Weights of a small transformer language model.
Training: a variant of Muon for these matrices, 261M tokens, 4181 steps.
Each number is 128 + 32 x the weight over its row's rms, rounded and kept within 0 to 255. Layers, rows and columns count from 0. Numbers have three digits each. The size before them is the row's rms in percent of the matrix's.

# o: layer 3 attention output (transposed), 448x448, rms 0.0535, rows 275-319, columns 384-447
# v: layer 3 attention value, 448x448, rms 0.0586, rows 276-319, columns 384-447
# q: layer 3 attention query, 448x448, rms 0.0538, rows 320-375, columns 384-447
# k: layer 3 attention key, 448x448, rms 0.0554, rows 320-374, columns 384-447
o275 093:134112187142119102162131120147108126094122143107174136201141105154087172096134112161151086126194128090107165097078077107151088084125170138128102153079196119130107090096144155142150119150116135
v276 104:126122100147109151165157161164088130101162090155125122069148195092111137149124102142108094085140195179183031136078133152107136149110130149053152103105097104135074091157118109104167139147184141
o276 103:205090211153128130148137086142184096141116149122102154105144122141133154191111132162156088146132167092122148142147094141139223130121018157131100128098160167055132127100114161146097171139094130
v277 100:151110125138138120173090113137149040110162085101120057155130151109157076066100083110145136119107110142192113125115111095169130092116189147158103136069220121141172137196146084116193103100141115
o277 098:131090083148091149116082175155154126165098139133127135160155155072166168111104178118135127203149137199094149126156119091148170085077136134108195112113160125101099098124091188093090165148128098
v278 101:095119125105102129085143042086161101111161196187140089153143154170123122154062124106062122166187096125155149112197124116142114099103138128081122135097132107132125104144216089142116164139103102
o278 096:133112116131129150154142120156046099111152124143085186117136124159098127137140189146117119143149128118155138118124130194181134133172130079095153177134151145124108171158133160130103163198126091
v279 100:161088146123159127172107158146151150155129137142059153086092112161092127092124094068158145152215145076117108162171172175103144125075129101166109063138172094084155109096116158111100122153121139
o279 098:059152117132169097157176090216126102085133128120154117176102174132187131117132132123163126133142146145144108056136119142063137161127084118073140163121104134155109119089126149122180120123130149
v280 100:134106206143070105128106048159104098101183141172166093211123112161127091113121188169100132084165125143136113161132144125108150094142134125098129117097115137088089150096177159154131119089133105
o280 098:103138127113107076105097114164150100081132120121091139108051091111099127125139184074132120139098091090118066145111163163179163102104168132161161160126160123191099174120113111120091136085119074
v281 100:149141121121160136125084130124137149131168112116148128111105103166162144158130103128156166087126149114095178145126059116164073091121175163213176139121035147144159125170091092092148079080137205
o281 095:101106114145101078133077143109158132096148079123124083118146130108147100132094110123140138139135044080188192126148163083167134154142145064161172129107156103143212107133091098119134162151117059
v282 098:106142110125090171074115117094115109126170110119117138105157186090122115141105094103101120096157134171102127151145129090155138132066112138136135112087112184089108122157118135132086100112157102
o282 099:158081090108122125123143145152101091161068136133104103155191167159087143057066162140117133116147111159156123118179098155140077088105108171188115098179156169133125125200150144155093173145083111
v283 098:098151123121073077101092141105112158133102121118145097133099152143134163076089153103113116106154156100051157184114153135137067170102133139152025138103098162076198067135130155170200154158149122
o283 097:112130125153173100124168084129128083096122160190087171094180101171084130115128106123151095087166143082150161103124106169152109135168114094167172188163132083153121124130134175116146114121142109
v284 099:106140096124064101159108143120125139108134137156085152111093142143067090128132130101133126151138101105156124154143099146130109177134112157126081132142125133139152115092151106188224122145109096
o284 096:110116175143151115131114092255102142109124113124122128163078132218054097071105118087134133098132143160103122109097083070109085137230103120090146093138184143146143104121182135124107129167151059
v285 100:108111159121157144153144194114053105099139138106090084142052118143128180170098147130122096139145115127165178128125115162086179111116104097122056122066120137088168111171054174116097114107098127
o285 102:103061179182118148148128095189175140104107086095152210139102133161087101079125145097141154105136188170117140112198126172134095137154092134145134154147089131088179105148078129141167146074153161
v286 099:108190129083178122087126108166120143081166142122112080139223184059093141154126155125098143088159131107158142104112080159155120129095155108111109151107086105110178146154083135119151150162081147
o286 096:135152115116122117152129098129111127175066124121174157124156187077140131152127118109124126126169081123155138156144196136164150101082118106132115220137115160130184116107127127092169123129145096
v287 104:154146087167122165132127076092126109139133114149167160107167141097152122095149125139152173090097107162155080159145191127129134156107133130132168141133109137053057081118068131138155117183161119
o287 101:162179053111145147076158230135120121086173135101180085152113102131135151107096167159152084193140126164093150145075102080190190119165193133152137200113138195134150135149164160181129112139107145
v288 098:102150185089115152128087109151156140073094146095139153125133152134077101150162148119149137204128089115119101143138106168098087183065138094127078139139123101151177141111118101047100124177096112
o288 098:096114136161116095158144112127092184192101063130088071130105155100158151103107116127116128086161168089123140128142140077195132165182120097150155133115073102155133109118121143153153128160147130
v289 100:155126083123136114140170160142120083178149135097134116147171067122123079130109122121112156115128145082138092140142135134119138171125184202046146168147113153152108117156060112087121124122104135
o289 101:136159071166139181176138141144099140136174139089089131146135137120126131103114137114149086100138127134120191082070139104173158192128151202106121112129162117144073137145083118138140124117109120
v290 105:076166141089159125128125133154114144141129136111143160135140130083102150106187103107043132128159162095173130135118141144168092144149157090130101157102119111083150113052040155070127184128085100
o290 100:158148100093136108134187127013075101138108132102082152039134140180154125151158138152112111135096120148132066136180095113127122052103092159114162162105108149140123096130185160137115082108163073
v291 099:168112101159107130100140131123111154195152135109104134135121101140111121161152077048140175184084154116081102150144096117142142156097108123164081187168132142104054151120110105184092104142137114
o291 094:129143106157146142146083116174152131138178077129167153154153160125115099147156125133079163142114148191201102165064126177127186194148164113137120093153122142110183150110196098155126165109107130
v292 095:129130130078144146101108116123118142133141185146075091121164149075098126105174126172077139104095147103139148082087130123134192115095128131149140129103188115122109097136156121154117150077174128
o292 096:085142107075127135161097139074109090176093166119120112149146128065098114134195103092153157130162193160176129117134117130161117128127165121101118114146133191149129084110067083163175095112162077
v293 098:139130153163133173149165173139157157142122117121125111136132094138116133129050161137109116103140135123140146163149189146152132096076100150137119121155122134254147121138158107075125141123105155
o293 094:103154200139106134167098121158128135125108108070152130090135112142118115125136093157102132132157180125141175098121191100099125123120097109063136103105169172054185093051105125160079128110193131
v294 101:153157100203080146104072104069125145053110119123104158102121137095127154109156154116122101179122112130097130160049146198185123101140165175190149159132137148092138110098120133082084125173130096
o294 096:114113130142131196149179144067120167070094059143122138116089111167072116109180132172128126123183080105157157141174192130129136126104162101132169167167115172166174080127144127142120081175148121
v295 102:173128121140095120097135091147149052121063126144129124127133134126102124102084149198180159116120127158129150157128097132115161118179113090095141151152107119124122131131137199137154112106134150
o295 101:090101115161157113130100190115153157089111142154136135152164142133062111084119164111105168164109085128146135094116150130124059108061183151149129135115146181092076171129113117120158105110127151
v296 103:135078113146141166154126127102164124125129149107116176161093107151157123116153138115127154120127207206139110105115116097115153167145141202080176189119113103155150110119134084185110136098132108
o296 102:071132085112167225142131112098069158117128147112148139094134123147120097109145109085126163111093141143126111130144123112171086179154083100151120088142183150071114126119147080082142168160090100
v297 104:129142104091103123127209117160050053105104217156185123085092149170106135145177175102122080159138040036110123090088158172123140101149126157120112182159169112161085080157139114120152088181155119
o297 095:131105140157103077047107122125131203131089070167124152160138198181092075167117119144157111144136086186148092113146158122105067130130131160153126164091098141136089148191165161134146145091226105
v298 100:139150120141073195079041165164162138127162100092140139127120131094086103154146101176135162098138119128180060140146129132129109143141172111119157114114043112099061123161175200147095113127091129
o298 097:138144089085116107166143131187134147091147167171116131123120202085130105149137139094093111118131102131160143167095163094132178122122125137136078159150105135095169171140159060200126134184070173
v299 098:080136137185101119185126069087143164126136110134070118121102112111128142146141171164168103164097158095143069096120150075129101102120107176104091139152121123079138135143159129153139140149163158
o299 102:144094134095128108132148119141167120156128163161153102135197138115126100131132134109123130154176137172113141158114060187125181130150161095088084183146139077149138080184086135117095141071159143
v300 100:108218115149114113067076158141124146105122164119118174078122101106173159102074131138111145130127101109177096101089065113114118190127065124109180175118150146126158116165172157083102153104132117
o300 097:138124135146162123146155106000101133087139143113113128127210133129111126207110088064139083105114105134135151163181157114164148095119167096183130104091143136092138179066157144197084121155101136
v301 100:123173140120152163150120149152112179100129109163126122181114165114101080132130122096100144174123093151170099189203066187145121120102106104115059139126089125156138131126120159110122124126076172
o301 093:098137131123138087138181049083077120168111118167183153081119073130087108079145115062087118132093131110132159138139170080121119084095081150095184161120110199116150094134111080077080168088128154
v302 093:136141047153122109162164133133146103175120102164127169070120088132080130125146150174123121179107070062120119191078137157114074099151137121191106125102114111113137170143131071141107160121210165
o302 094:086130156140099092165141152161110105161127122120077161175142157071143155082122102143141133072146118136111116168144098128161190116183151156088099105167152190098168092087125125129092140035137142
v303 109:117197111064105128105126095109155126163153169168108031121101163141128098147118165108132118076097123150134144094125195102122122090122125096127086144084082126131164132141171068184156171194171181
o303 103:124126089084131112116106162211138098113109114116171124172126110140126102122153127152108189184153107142142145045164164153091096112117140126063145128087123122091085154136085132073131184117123109
v304 099:144132124170107160152128148143087184166125152137119186162069089085123175124088081151166135052126146135152100143144175122167141141156143124120103160110116099159139135130138120129122114141146193
o304 097:159123122055101111083167121134115109083073136165113130152199093146170145151106116108084130167059105114129106116113130144132154142162120096132127104133090163165088131160114163152178089109172062
v305 101:148154162150155161183140110073100135131140166116121127122110113085188127157166117135060152151157104118126090114106147113087082134124207106152120124142164141076105154114124132159128094150118110
o305 096:157140102121115138118167140114138170097211144167088113052064139183073134163102128112180111131146145137066125120149134154145080084112116175101112152163147063107121079112182108068091103171119120
v306 101:132136110111087122153100111041150211154109151178145133119157070126163122170072158101082083152136135120073120114065124168176105145132129143094135138165173081151171163100141141149143148144106136
o306 101:123167130117151190158148103123152073120151151119079158113137090125092168084152162091145129119110144140197099185117158157100147131107158150102149070162094152118161137125076150123044127079148092
v307 099:116107088147113199103110151105123177161147141164140157099140135137153075135169087165119113167142061142133112126157142089144124083091130157156148138119134149048154174158087109095112140072156140
o307 097:109179117175145109121096163108098160122155126116137090202104152155151163124174132127087114130126146107123142142087091121135172134113090113095133109149135120158134106192119081111056110159118126
v308 101:134144155130120090111079074042152099110099115124128116098156117110123075059065111145117188196174088086149153124135095090094135141167146145145114160116143103155153129160124135158153117176150165
o308 095:115146143101135151139192101255111162210086137086112142186138157096142158168153117084134202141119066142095122148116098091116068084147168132138192096196083118115185165134137103127129141111071081
v309 100:184114178167085119171167181135144161092138118187131158136119165059114116162104163109170128071115074142171122155188173136172137097133163098115195150091186157165134130208063137103142091098182187
o309 099:097049105078161110112086085150120223108182168200195100092131162066149123134095222141147055127151116131087128145182168133171150138096139146107174099173087086150069107112197176126165145145096151
v310 099:107139180142143149110106090119117127070105128141112123190156167082139166147170118158114139086033112172133064099133072149117121173156139145106159151108139165111142088125127107174130096134159117
o310 095:145169128083173085087190108047084128169164087134133069101129147133120197132177140108159144170122183092133147140118115102183168133070074113073121138090112111122091155123134112163178154109132108
v311 100:136129178129123063136134134089156126143144180121139119133130065106134119163160087187091117130129131148097139159119123125102179128138152168152044169137119106112123108129147121123182110095111188
o311 096:110139165173163105122121100140167166131153119140080116104153187177094104122099053128127078074102088132225145170121142130093133106145065105152124108134129093126094102157168102159040135078133148
v312 100:091053103153124130149100122174133135126071149097086086093133056150179132154089142117156142164153091086113159166074093113156101106133141100102173109127172110082133151178092182061117106140127133
o312 101:104190063166178115127154147215162161178123110089070117126122144108149119106137145126094083164163184094168096092135130127155119140112136099142157098138036141201088121163127132159152102112098125
v313 101:155188146157135062197171174148152174130139096099160142108173145158122114176106146111105147068108088120102024111095179125066101116142055157138127134180181157080128110187141145146167090161109123
o313 098:153152106136055172120162139091122063086172135161176162162158161092155096119111110117110137115191121094180172155171089142130087110114164160164118118114160082158176120166088143166132115129143169
v314 104:135169153179118091113167114096124132139102129075120111022132135126111122125116192077159111126115159119139130093146173094153090157075143102196125071137179114155124137138118081110126172137075103
o314 098:129172169125152162097110150074105149114072159099086109121165126116130151135162113153123120126133133093131083073102148140165111094157174107097184109103135136109202115107065195167072131118136124
v315 101:061185135165095132164127141056143181127148135177153108160161126104172157085121111133162147101126113135098082106195131145120177125114178059163167097064165124122098103098094128141174130082147179
o315 101:147045101127196116140154107067072131105124160081141086102132110167105126144112119108145161122156152077151129125110107102164120126162120183098130090099122153122077155094151159152092085092119160
v316 094:110156165126079158118134135148109122140140123110124171230084072156103124214144112132089129080073121131163098140107093113175171137176156119123154160138121131141172154091135161085183159144146125
o316 094:179155079112102141122074093026127136120093123129146153122124126073133087060133050107052095153168139130131086109142141112128084125161176109114142166130126078109153157135080147095108122132140098
v317 100:202192109159163116083135164085111156121136148090117159122080173154156086144110118057084110123142074160124100183147068089157145127143152094129163131160152079108139116178126124137150132155158121
o317 098:080069105129076142166129143178137084125145083121103178169107107140142141084109155095164108121100116074123152089133121135136118203117173149131161109141123129130153138100101166169196076175097128
v318 095:145149144155127113093080140134078056140129047100108112112161126156113122140098118155082143207097081065108144108095146106186103101184061113108137135110144079120103143132121089151116158168112100
o318 100:092094101184154086127133199150116167142073104167167137143102114161122103143120157105093055133109161158168150115121166114150130068151125138154038124143110109118166098163159122123146127105120150
v319 099:099087115167119144104161103144125146127159119137096163166169077127114106120134152124113160202140088155135173128121155143139127149140109143138129105148084094093174100052042155111139119150113137
o319 097:129123194126142160148080114171134128139102227128143132146131094112110060145141118123142112159108105108188167150191128119098073088135065129123120095103163121160149107149133167178156114088135187
q320 117:109173137120157067116128163151118125118118099135149160113088098142192167182146076119115112112185161101119144154128134156123081160125166094068096174131122120074050136141153122115154083107105061
k320 086:110147110120168124103092079239134198092148098104142094110080063107155076152098107114092151137130134090125121111157144156081052127148189161120121163116105090120116139135162110081144071118139088
q321 052:113046135168146125087159105126134164147161107131115048088145165189113155096151152068120133119122113118159181096134144085116175139154172096187082054092128137143152157095117135176099144132147099
k321 090:114121156120117084166120139171172076078182083153140112159129113148121131171087136142095145133057156124099174089198085171066077132123194111151152165090168085144108107170162163058152067071149069
q322 074:113107141132094140075129133143101128208072148055128131100173164100058116108144142196103163137140138151155084101115144095122096175152090124124137132155177176089158153106150174153093149125119139
k322 091:085140081093099170076202101137130157139091127129101123106158142115051121096110094101183173110110107157167152246097122142164167042099115126177074143175197147121118126081114051120064120157133149
q323 088:133086175160112148088153100134121107079168162143200078131109123141127126107130147063125130152102138146176110116128101084071143120154068130168092110054066164193149086143155140144164171145170163
k323 082:173114155101113163148121130114123146116082214083108105084123130075151179090126169129117100146078109096116151152134197067152160108118153097088148087158175166082130158122094068108104148124124090
q324 073:093138152185183095148194085126141144129167132109156154155059064122155128156140094172113186094101138078150094150197084139137140165119092115102079113089096108122108121130172115103149074130121108
k324 090:142146147077104092121086135102212069102119095080141123140148117142195122165093123111146110153109114082115163121110144196134041121116110081137138178146166092173163133105184193080126109114124136
q325 084:077166132086092093120158141206131107117177086118111154125160129052155114143158107110179163128137124128135100082121136168184100120127171143168110133101144085162085175116096096178115156108143141
k325 083:142160162130179084072146076114170199144159140090177153135100142150113162062173128101171102078115148175135119130138161168100121139145150100161113138138163129151211140111116146111165148138121137
q326 085:118150135124145025172130142111129117103109155150150158129146136102188163127125087089105058122149117105096104073137117152140144146119207149096148176131149113156079129121142155099138058145143103
k326 087:160114060138176137166101083125137138166098108138118115152163132124094151153087095144114127125133175127139165120134099161142111114103146130095097146146134109163123081127154127133157162130118067
q327 077:126116159171137122127098108119144088137118141158113130111148104158136112098091105076081093095068180120102095119120181111139167135123102162132119099115136128091191156158115160154121117095123142
k327 095:111090129163087115099140108112112157191112160109151102077142160242155127169113154067121160137132127136087093074103179168118178055127091113140074105110093118171035095141126054066107104198133117
q328 077:091142191130168104083097132151140154091085116142133100113081127132188128158130117194133121152111119165165068103144085148112153102128107162091076175124156110103099085185215094178156111139161125
k328 084:119115139089087121117117142118140080135056148115156156122154175123097090092100126159117079171135071139160156166090177110118122175141094091152144155074199128171109145121147139091123135156104146
q329 075:150142130143134185136107140117118127152110103114132113098174156133137118088151154190097135129129072171121140112088140128126153145135106094159136145171126158105162121122167201166100202170113120
k329 088:128051132149087112119172186106100102107086057111098119142125196160048149114078080074096196139114092144137156102142136083188098153118146139146105091174142182168119115147115131113126159103145107
q330 090:139128161142150162117133125107147113163071091093091124076152188147171120160137133102120121040199127133163148126127127108183126102141149164126135175105147114143127121149134114148142122151115151
k330 087:135114103078112129075172099121119136111122139125141102166146098071073188175170151131117055126114069140173103175158119106143160142108093062099117122195109120131148094143111103156128150082109118
q331 075:138106121134077136183143067106092119107068176131134112106148094093040165106141154104104126185138114086102137147084095041067093128132137115088145120154048211162128129098144152126072154172123160
k331 089:112127127114106136089069148135113192147151158172164105098139140039079141123128174143164157115132078161107115076157146096159171106104115140172157107196095120150086118152141095120134132173167149
q332 094:090136183124118173136137169124106128098161144120136119125141165083142099133135155143115064146196133120163029112151145126121112155136137163047130114102116099172145092146112102153140179091012154
k332 096:118140092108106106159138121144159054109140113168155171099136148113125096136172095193142109106098161173086100132130119153105132109102150138102143129155192114129132116111082121149122171105116155
q333 095:137138151138104053151122084114157110112135113163166157158171143086165176112084081149129131148148127096126149176102049127119139149094217126124062150116091180127088059157147170068100107169181096
k333 095:122175141114099084131114093112113064193164115084144098123081110173146136139105140116072140121081128101090130076134159097069069126127059112126228141089076147117157198142124110142090172129143092
q334 087:099129075083142166168116136120104131124152132135104140113125112119165136179113080127065122032127132125092092112169082132134090101118143148152182146138100066079075143146091164074183054141121117
k334 082:119092122119135136125138157129116184136073135104076144109104159079166127087114080087141122125184160154153136131158137080147159146131097159077162104198132123102142164156096060190107122113138133
q335 064:163040056151095162154143123102102167122179158144153161126108133121100102088121112069155200172133077141106134132147131092081147136129140095113134092143100119116121152022098112071133139125125135
k335 108:137111109163106138114109158109061141141126174135104099078125151157097167113158151116140149146142114164106154113125139106155192153132073110168107039129133197146093207126095098148085161151158128
q336 100:094147150106097200095174117161141087055080089144182140112174151134123141109142125143152146098203141085128196110126118177199082181151146103069086111123125114139157140128145173120165181122057115
k336 096:176153131132184098124126140113158117096154145118067157091144172097130121085130078138126134147058155136152094092103090128110117168137099142137202157164109144127083107153084162093170107141099100
q337 096:109092119149137205134180145117166159137072127095121094109104134123119126122138131141126108167167099088100182087151073148165086181145107209117135157163169112124125179089213158107112151121105061
k337 098:136095103119139106150168088131129098117143134091079119100156092127113124061141098164082154111173194188120088181073111178104098077094084136053159115090096149122150222123195142103184047143146114
q338 101:158101096115117099130175094167115115171114076084123154097147065089172138143078131097084099162117130099143119100127153106145186149128210171148099123143111057191145090085120120125163216156152102
k338 100:154118156151112140134146094100041124113103133118126126115119152157079167095095138123129161163116141172148166121010089090116112059189119129124084113197111182046091157107147127092102064128107090
q339 100:149075136115123161144082177111145078087103185108123104134150096157112111099089146110116052171164166141131143154105084107108214087123107167177162193141167137165123134116133119129151135146125119
k339 097:187122131104105132104122140149137129138133088155107108150106123094089108146165079111175139135138133127130166105168162074123096141145097062055123142100179089140195122120171128107166106146150058
q340 096:150092110114112173166160173167173090178165119127129132105074122134137116117125136164173107166130111196145057169097109110143149115134182131110134152184149159087078178179131119141133159114168103
k340 090:121182157109141157087130108189144128110158157110117142088143115138134163126119139129081188182082129108124133131118106092111082091142119160090089095112109091081083168122105131094088111138183149
q341 097:144125145098106160201078124093142060149157184166174171162143153106097132108124103157085166130184085193098128103097110147141122091104064143106106183120115144078111044155141108128100147151144185
k341 098:087074073078072084102092130118150169123134102104097184167162137117084150155123147101068151125151139103162079108185174119085067075120103109164096107117103089117149159117122178077185124131065106
q342 099:124101122104172112066095157137136129130126139119148163114137144128137190120116120091086115153162145064189108178125146058125106102112126104129136153101124162115106056103146149112126121156076115
k342 096:134130044173146150167174135084191112136110118107135139133131086094145082104111171081130094160055138090043158096172139113063087136103144126166160190162200130082139147054165154179145102102122111
q343 094:119137083156195121125095212168095145195132146100092089138210128162140139090116141138187103129090110109159170119120147140073088082139176117093142086105147085168181072153048113146157108154150168
k343 097:135133096108148133164130146158160055070145072082087092152072144138146158152106115049067149180123085188117103113116129162126178173141084174157133120118159097164134190186123143164084145134165056
q344 097:129161093094105163101127132170139087094096136187128092111079157155148095147175155129208127100068208092082100165156153159105155114150154085169161119092126168131156116149103155144114114114123174
k344 093:096116193111157070086080116094130108131121110130106205140094106160120170123102116189129133160168137107115136113117129155174155085171111177130129189116168119121102145119105087106157126174063113
q345 097:174165147133150150123122128160095107104099119080134181142134118134157140136091122123137139159084121122130109104163109135105120152119095079156107111125158154137163150149151071141130096149156111
k345 097:094179064169138084122149086131125144125122178171164170074092167085118154107108140128163180119062165125182162137127126080162131125139129165106147155111137191174129152076071107117124126115084170
q346 095:083127130189134128146154124106143193152190126150111138134161149124122115151143149147126093112096117151121094155192074063079144071140175115129119112136117130082157165154114109138088146163073123
k346 091:111148180195125117166148123137112138071141124057108118116123124176085181065147080151132165113196154137154130109160178120144120120096116154163133102137176080201196196076131131083106092096154126
q347 100:091167068116164147165097191170071085149167169162136133133151136110089163147127132084118082095141153133167116122115170165209137114129113096100126137140124067097181138164139165095107051126067124
k347 102:085109159167096149127130162122130104133146159148058120103158091071123148115180133106118193089123144174136074108171093120118144150171116153165130070126198145135155149125146090157107167129089127
q348 094:132142133152174102141112151058134143131133154079157094133147118109084178104111124125144118155115081132113123174108053057060146168133110118136111110126183152111146135149099137143158121123118107
k348 093:156143152110157166127146173103152088205128093142163152142093176045115075109123098126083119093104074083106125097073140129180135117117132107130110123062091101119142150112169113130107110168156164
q349 100:156111114144142144176128165116055135157127133131123120120111092121098089131090129188096147062161111133098087141110156181150096167171032168169122103123138116111108147126159127139120104156145124
k349 098:104118150175115135091080107177148127125084139144143116126235126117072093070128174107097097146094145081147119110156137122099114091125115113107135154121148114050190116133162116159164158177171098
q350 101:169034148109165158135104151165135097157126123113126139141110122125159080158049104063166136141155091139123131039142177129128186135106112131139137171065149117083122095203120141111140172130131093
k350 095:159156143158114135094153119127165137143071140147104133191150127137085137154123142136124097157125166058094140201211129171060120112136157155110146095168132080161203108120167140144147123077110119
q351 098:120088165138184088121119066127126122097114168147074101080126103106074137110145128126091076129139101168119110098086193119119152122129147147159139073154138146155082138159112145158139136215136167
k351 095:117133171176175158171161129162138118154109112165106177161117154108131119188165143147074085141139087134189113115144123076133101168193128171114110128109119111154188109108108081183161109126156129
q352 098:129067099092093117117108083077111092195166102119040073111160086132155195132111106156103161202114076090130058122142185113183090143090117104119112107107132177087081180140110201138150096117116157
k352 095:102084130107184121122125129095104130137108152097086133092094057120082086176129120159173124134122160193129156092070088142102100186106089084167127128121125085193160069168091103100147110056109133
q353 098:132126162177145150092126126186174125108146136094150121080099110198118057138160143180125170122132142112093102192124128143080150120114122130087069117145105117170101117093119141128164084099102153
k353 094:152136096134146102177116125106098124101093075143122140177068190123160115051092141134158166177087190153158145088172163124170130157124109084120173147101143114129043112111139117129080119144090104
q354 096:122120154111084119096107149132180104107123149110142119158198114107102142121183142126105154111152130130063150124069124087100215166122118094081148135169172147093142160106099169151116141103122144
k354 093:102118100120093109066112127119110143130100080139128165120147130112106126124084152158192140117080145098113126085099160121081109115117127137149074063141155158128099070144169118122144116111118156
q355 093:133090151149077097104109141129122112118170154101083114148116156124106104140079149116140121113105110163135111164151108101129149086104111134177114106146054115128131097114160034141142123163147063
k355 097:155149117134128100194111126093118123161141116115151210138159111085160076132098161150107084144096101106147148129122078128148111132177108092126118174112175082127116147145140021086155108102134119
q356 101:135092106152117085104120098126140164200103123147170121146158141108077105126073140143133147119107092104099124120149135080157156097107081141170086158111077128174142165069095130166128109116141121
k356 100:141144160132108121164127115200106126121084159133167122140068101135229079189091118134134107098105148156103107137156064188147028135142172109111113148104127114140144107152164145143148081165109145
q357 094:124095071124143124135075167162150138107076106142178138099108209077113115115117132105080169138187091102124114119143109133093134177136150145098064084128078120101075094123148123139102108118160129
k357 090:122158133089050189165097157156125130074094073136079154077204101124097152067122120174162164167102119116131090135076127110117082161148140199170194126157113103149181137096138120137106212099192150
q358 097:179115166130137124116095186121106136107127138045078139146117092111155150165174116143149161156172157126143121141091161144157122129090119120158069091135132094140157101135168091155178116102188140
k358 094:114163122093132146208156126146166133202058168092168092100104136171155113112138099196151094167140104101131138135107170141112168139162122118167119158112078152128150136133138176143161135164148075
q359 099:142123154076148107140179053108102109102169138194048115103135134099184107143102165148110139139127131192087123062136116180128112161131113115129114109109138098112195150110118114112172125180194133
k359 098:134100115142189122138088145151138123113090091147161132100067115108169135125093101150094072123128148155165136119159123099108147145112133122117089157118133166135111092137109136161086143115142111
q360 096:083071179171176100112068156136153138138169094101118110071129134161067105070166157165132180187110088165102146122177200128189084123114147181146164153152076059172150151138143132128163163068157105
k360 096:111160118101114076171150124173105100133112063151154170077101149119114083135077112137086144120153096091152166124152102144169150128097125169113134143055122162140146174138164151138131126072130136
q361 094:114117140117164119090172218132134147111125109109154149121190138121151083152138145175148136126135100066169150077183127116132119091141113099111140124100135121082130146139080110154113155196149116
k361 090:127154171113078110110196083124148145145155142134180143135111159143084143117135097100104132109113157084108115167092141111161109178142091076148110168133128121091118112075148145090082118070124178
q362 094:091111140109106103116119120124085097146108184076105111130120115134131100081119165132118119073107160162133141127094154153096081150119152139142085076141177205144121102133125139155094175162170125
k362 095:137190122155126091192129117150124126169170124145173067098098115108122107121174122162195164113140127127154125109159087134152168068146145111125106135080072139094173113114153138096179174151118160
q363 099:127181145140084092103142079115133105132149149143100099169149133092145109119117072141143202100189139105152169131132149047147098172122187144113081105144115027143115114100135118114139130152078124
k363 097:135127185082158141164137155145123165221052156101117142118161171081123201115133116164083126186079140150136149074147139180092128122092136154089145146144163137172097115130106150162128127116156156
q364 096:097129126110144110088154124149161133141122099131078155117140127114125170190095143121110098181145111096103134148119132116132068145168168186161046145120114141055121138096036136169102173153134151
k364 091:112113108175136160101108064121089165139164119102175100138116086128127137109208132094126149156125138122192123142153125184185178124151155137184115101138187126116122158077136149132120184104172158
q365 103:155148120153139147180126199207114134124116130050120143141145157147149135172133157128145070094149126165093156124159159201129150137144087108120201114131090132174102091137093170214156111103185094
k365 097:083110112161158130107139122161153159124134141141147160170128184152101154133088078123164098166101138099201072098128114060110169129096120145146108112130123135086111095137099110139167184132140162
q366 102:115076148140132129106115119130119170123108161162132100116126142132215099134123143075072128149143089084154097168171096189169123173173075099064116119181125161112170119103101107077141149128070129
k366 101:149096090098122146160162079181149096173170128116087138144089154136131099111154108141204113118119114148156166088105126122078093069101156090169133095051149140158115074080141115139126134147131127
q367 100:071111132131096119148078111098145200161140118076143166141112165143133103096125155135141102155082079084180102071118123170160090146152118149154081130119099086057143130160158104171098113071165122
k367 095:186101123165088130154213169116077151115157143131135184129139126156159121107157137122162141147078127108116123129124148108099197176098132120123104146162143169108129128194118123102132109199123143
q368 098:101164153137169024150188139067148097141079150105126182110109133156107109145104141146101171122075132136184091092155154083139118093047119151146107136071102150142163121109157171134175152146097104
k368 097:123139069159086118140086146110191128132171112158138155122158113141106128122124043080129073133144140166123134145124084134174140100115127063140108144164056116063090149079155111074132141100059139
q369 100:147128199093180137095149147096147092137167151125129183105137180127128108143060157059145080122099161113126130123112092156114179137110117119135107205134154145185097101118133159128096124155105049
k369 095:115028145150145081084108126145205185111134046151097145166166113089114127134176088152120096113176174126156153145112124128143117073180104086126158194117156133133131154127166098155144120125140121
q370 103:162124158116085150100129147158158108162140129164155119157177099163119065080185163139073180134103122122144153131120150102158164133062140154146191129143125121077100142138111124118135133183137082
k370 101:165128154126156105150133185122170194122168072183083123107180168106123136087141155148154103089137123110109152067172077157130165113129135065131143144112199166196120187145102143097089083159177150
q371 097:169193146118169106098146143161167091171158145118138198059097155176174153056091143090126138141155121145094056110093132075099150138148165102089124151162122133056153140051136152170140142102116119
k371 091:077097102052129141120133131120188227148144058101080134077120109117140129169139180103119153083123109089122148146155099144064157112108164113080140149173188122120160137142133159098114136117109131
q372 099:149165155100169109114128141157127084076112085112069104172126126110150152193135142103092078092091202125129113105153088154102101172128162153128101165096145138130168157100109086130080117203151129
k372 093:141092097058227134125122065130142113157159177134158106069118159185137166075081041093156103153097120114134165143129144090129161080163077115152100106088080153134112094132108101153110104110175120
q373 098:129101163156149150082114157143164171164075099132169131162128122111175097092087104103106167121074077155159072146164089101119127138103129087077049146087113129114115104114133122085116098131164172
k373 093:175121052136069089117167119180121147167088164096068104123168104146110152081153199185150108176091087144098134102151126165100158147153162110125159123183130124173105163188110082106148167140120106
q374 097:156093129111111123150153136085092133107117158150183158144191136155117170134156115141099186097101108122135154146090061125161167097117118114094106143107081132126182147088127132133147117134151166
k374 092:050173161161119134118153136118141065174117091136142172105110140109148156150113093156076110126122147154160156105106163124079151123126186119117135180096137140097115167127133144087110106157130134
q375 097:112103128172108064130106131101142116120120168135170163104116132152114082183064171114138132101121143138165156146137135183105146155127112099161084102122055075078102165093177151115093141154085135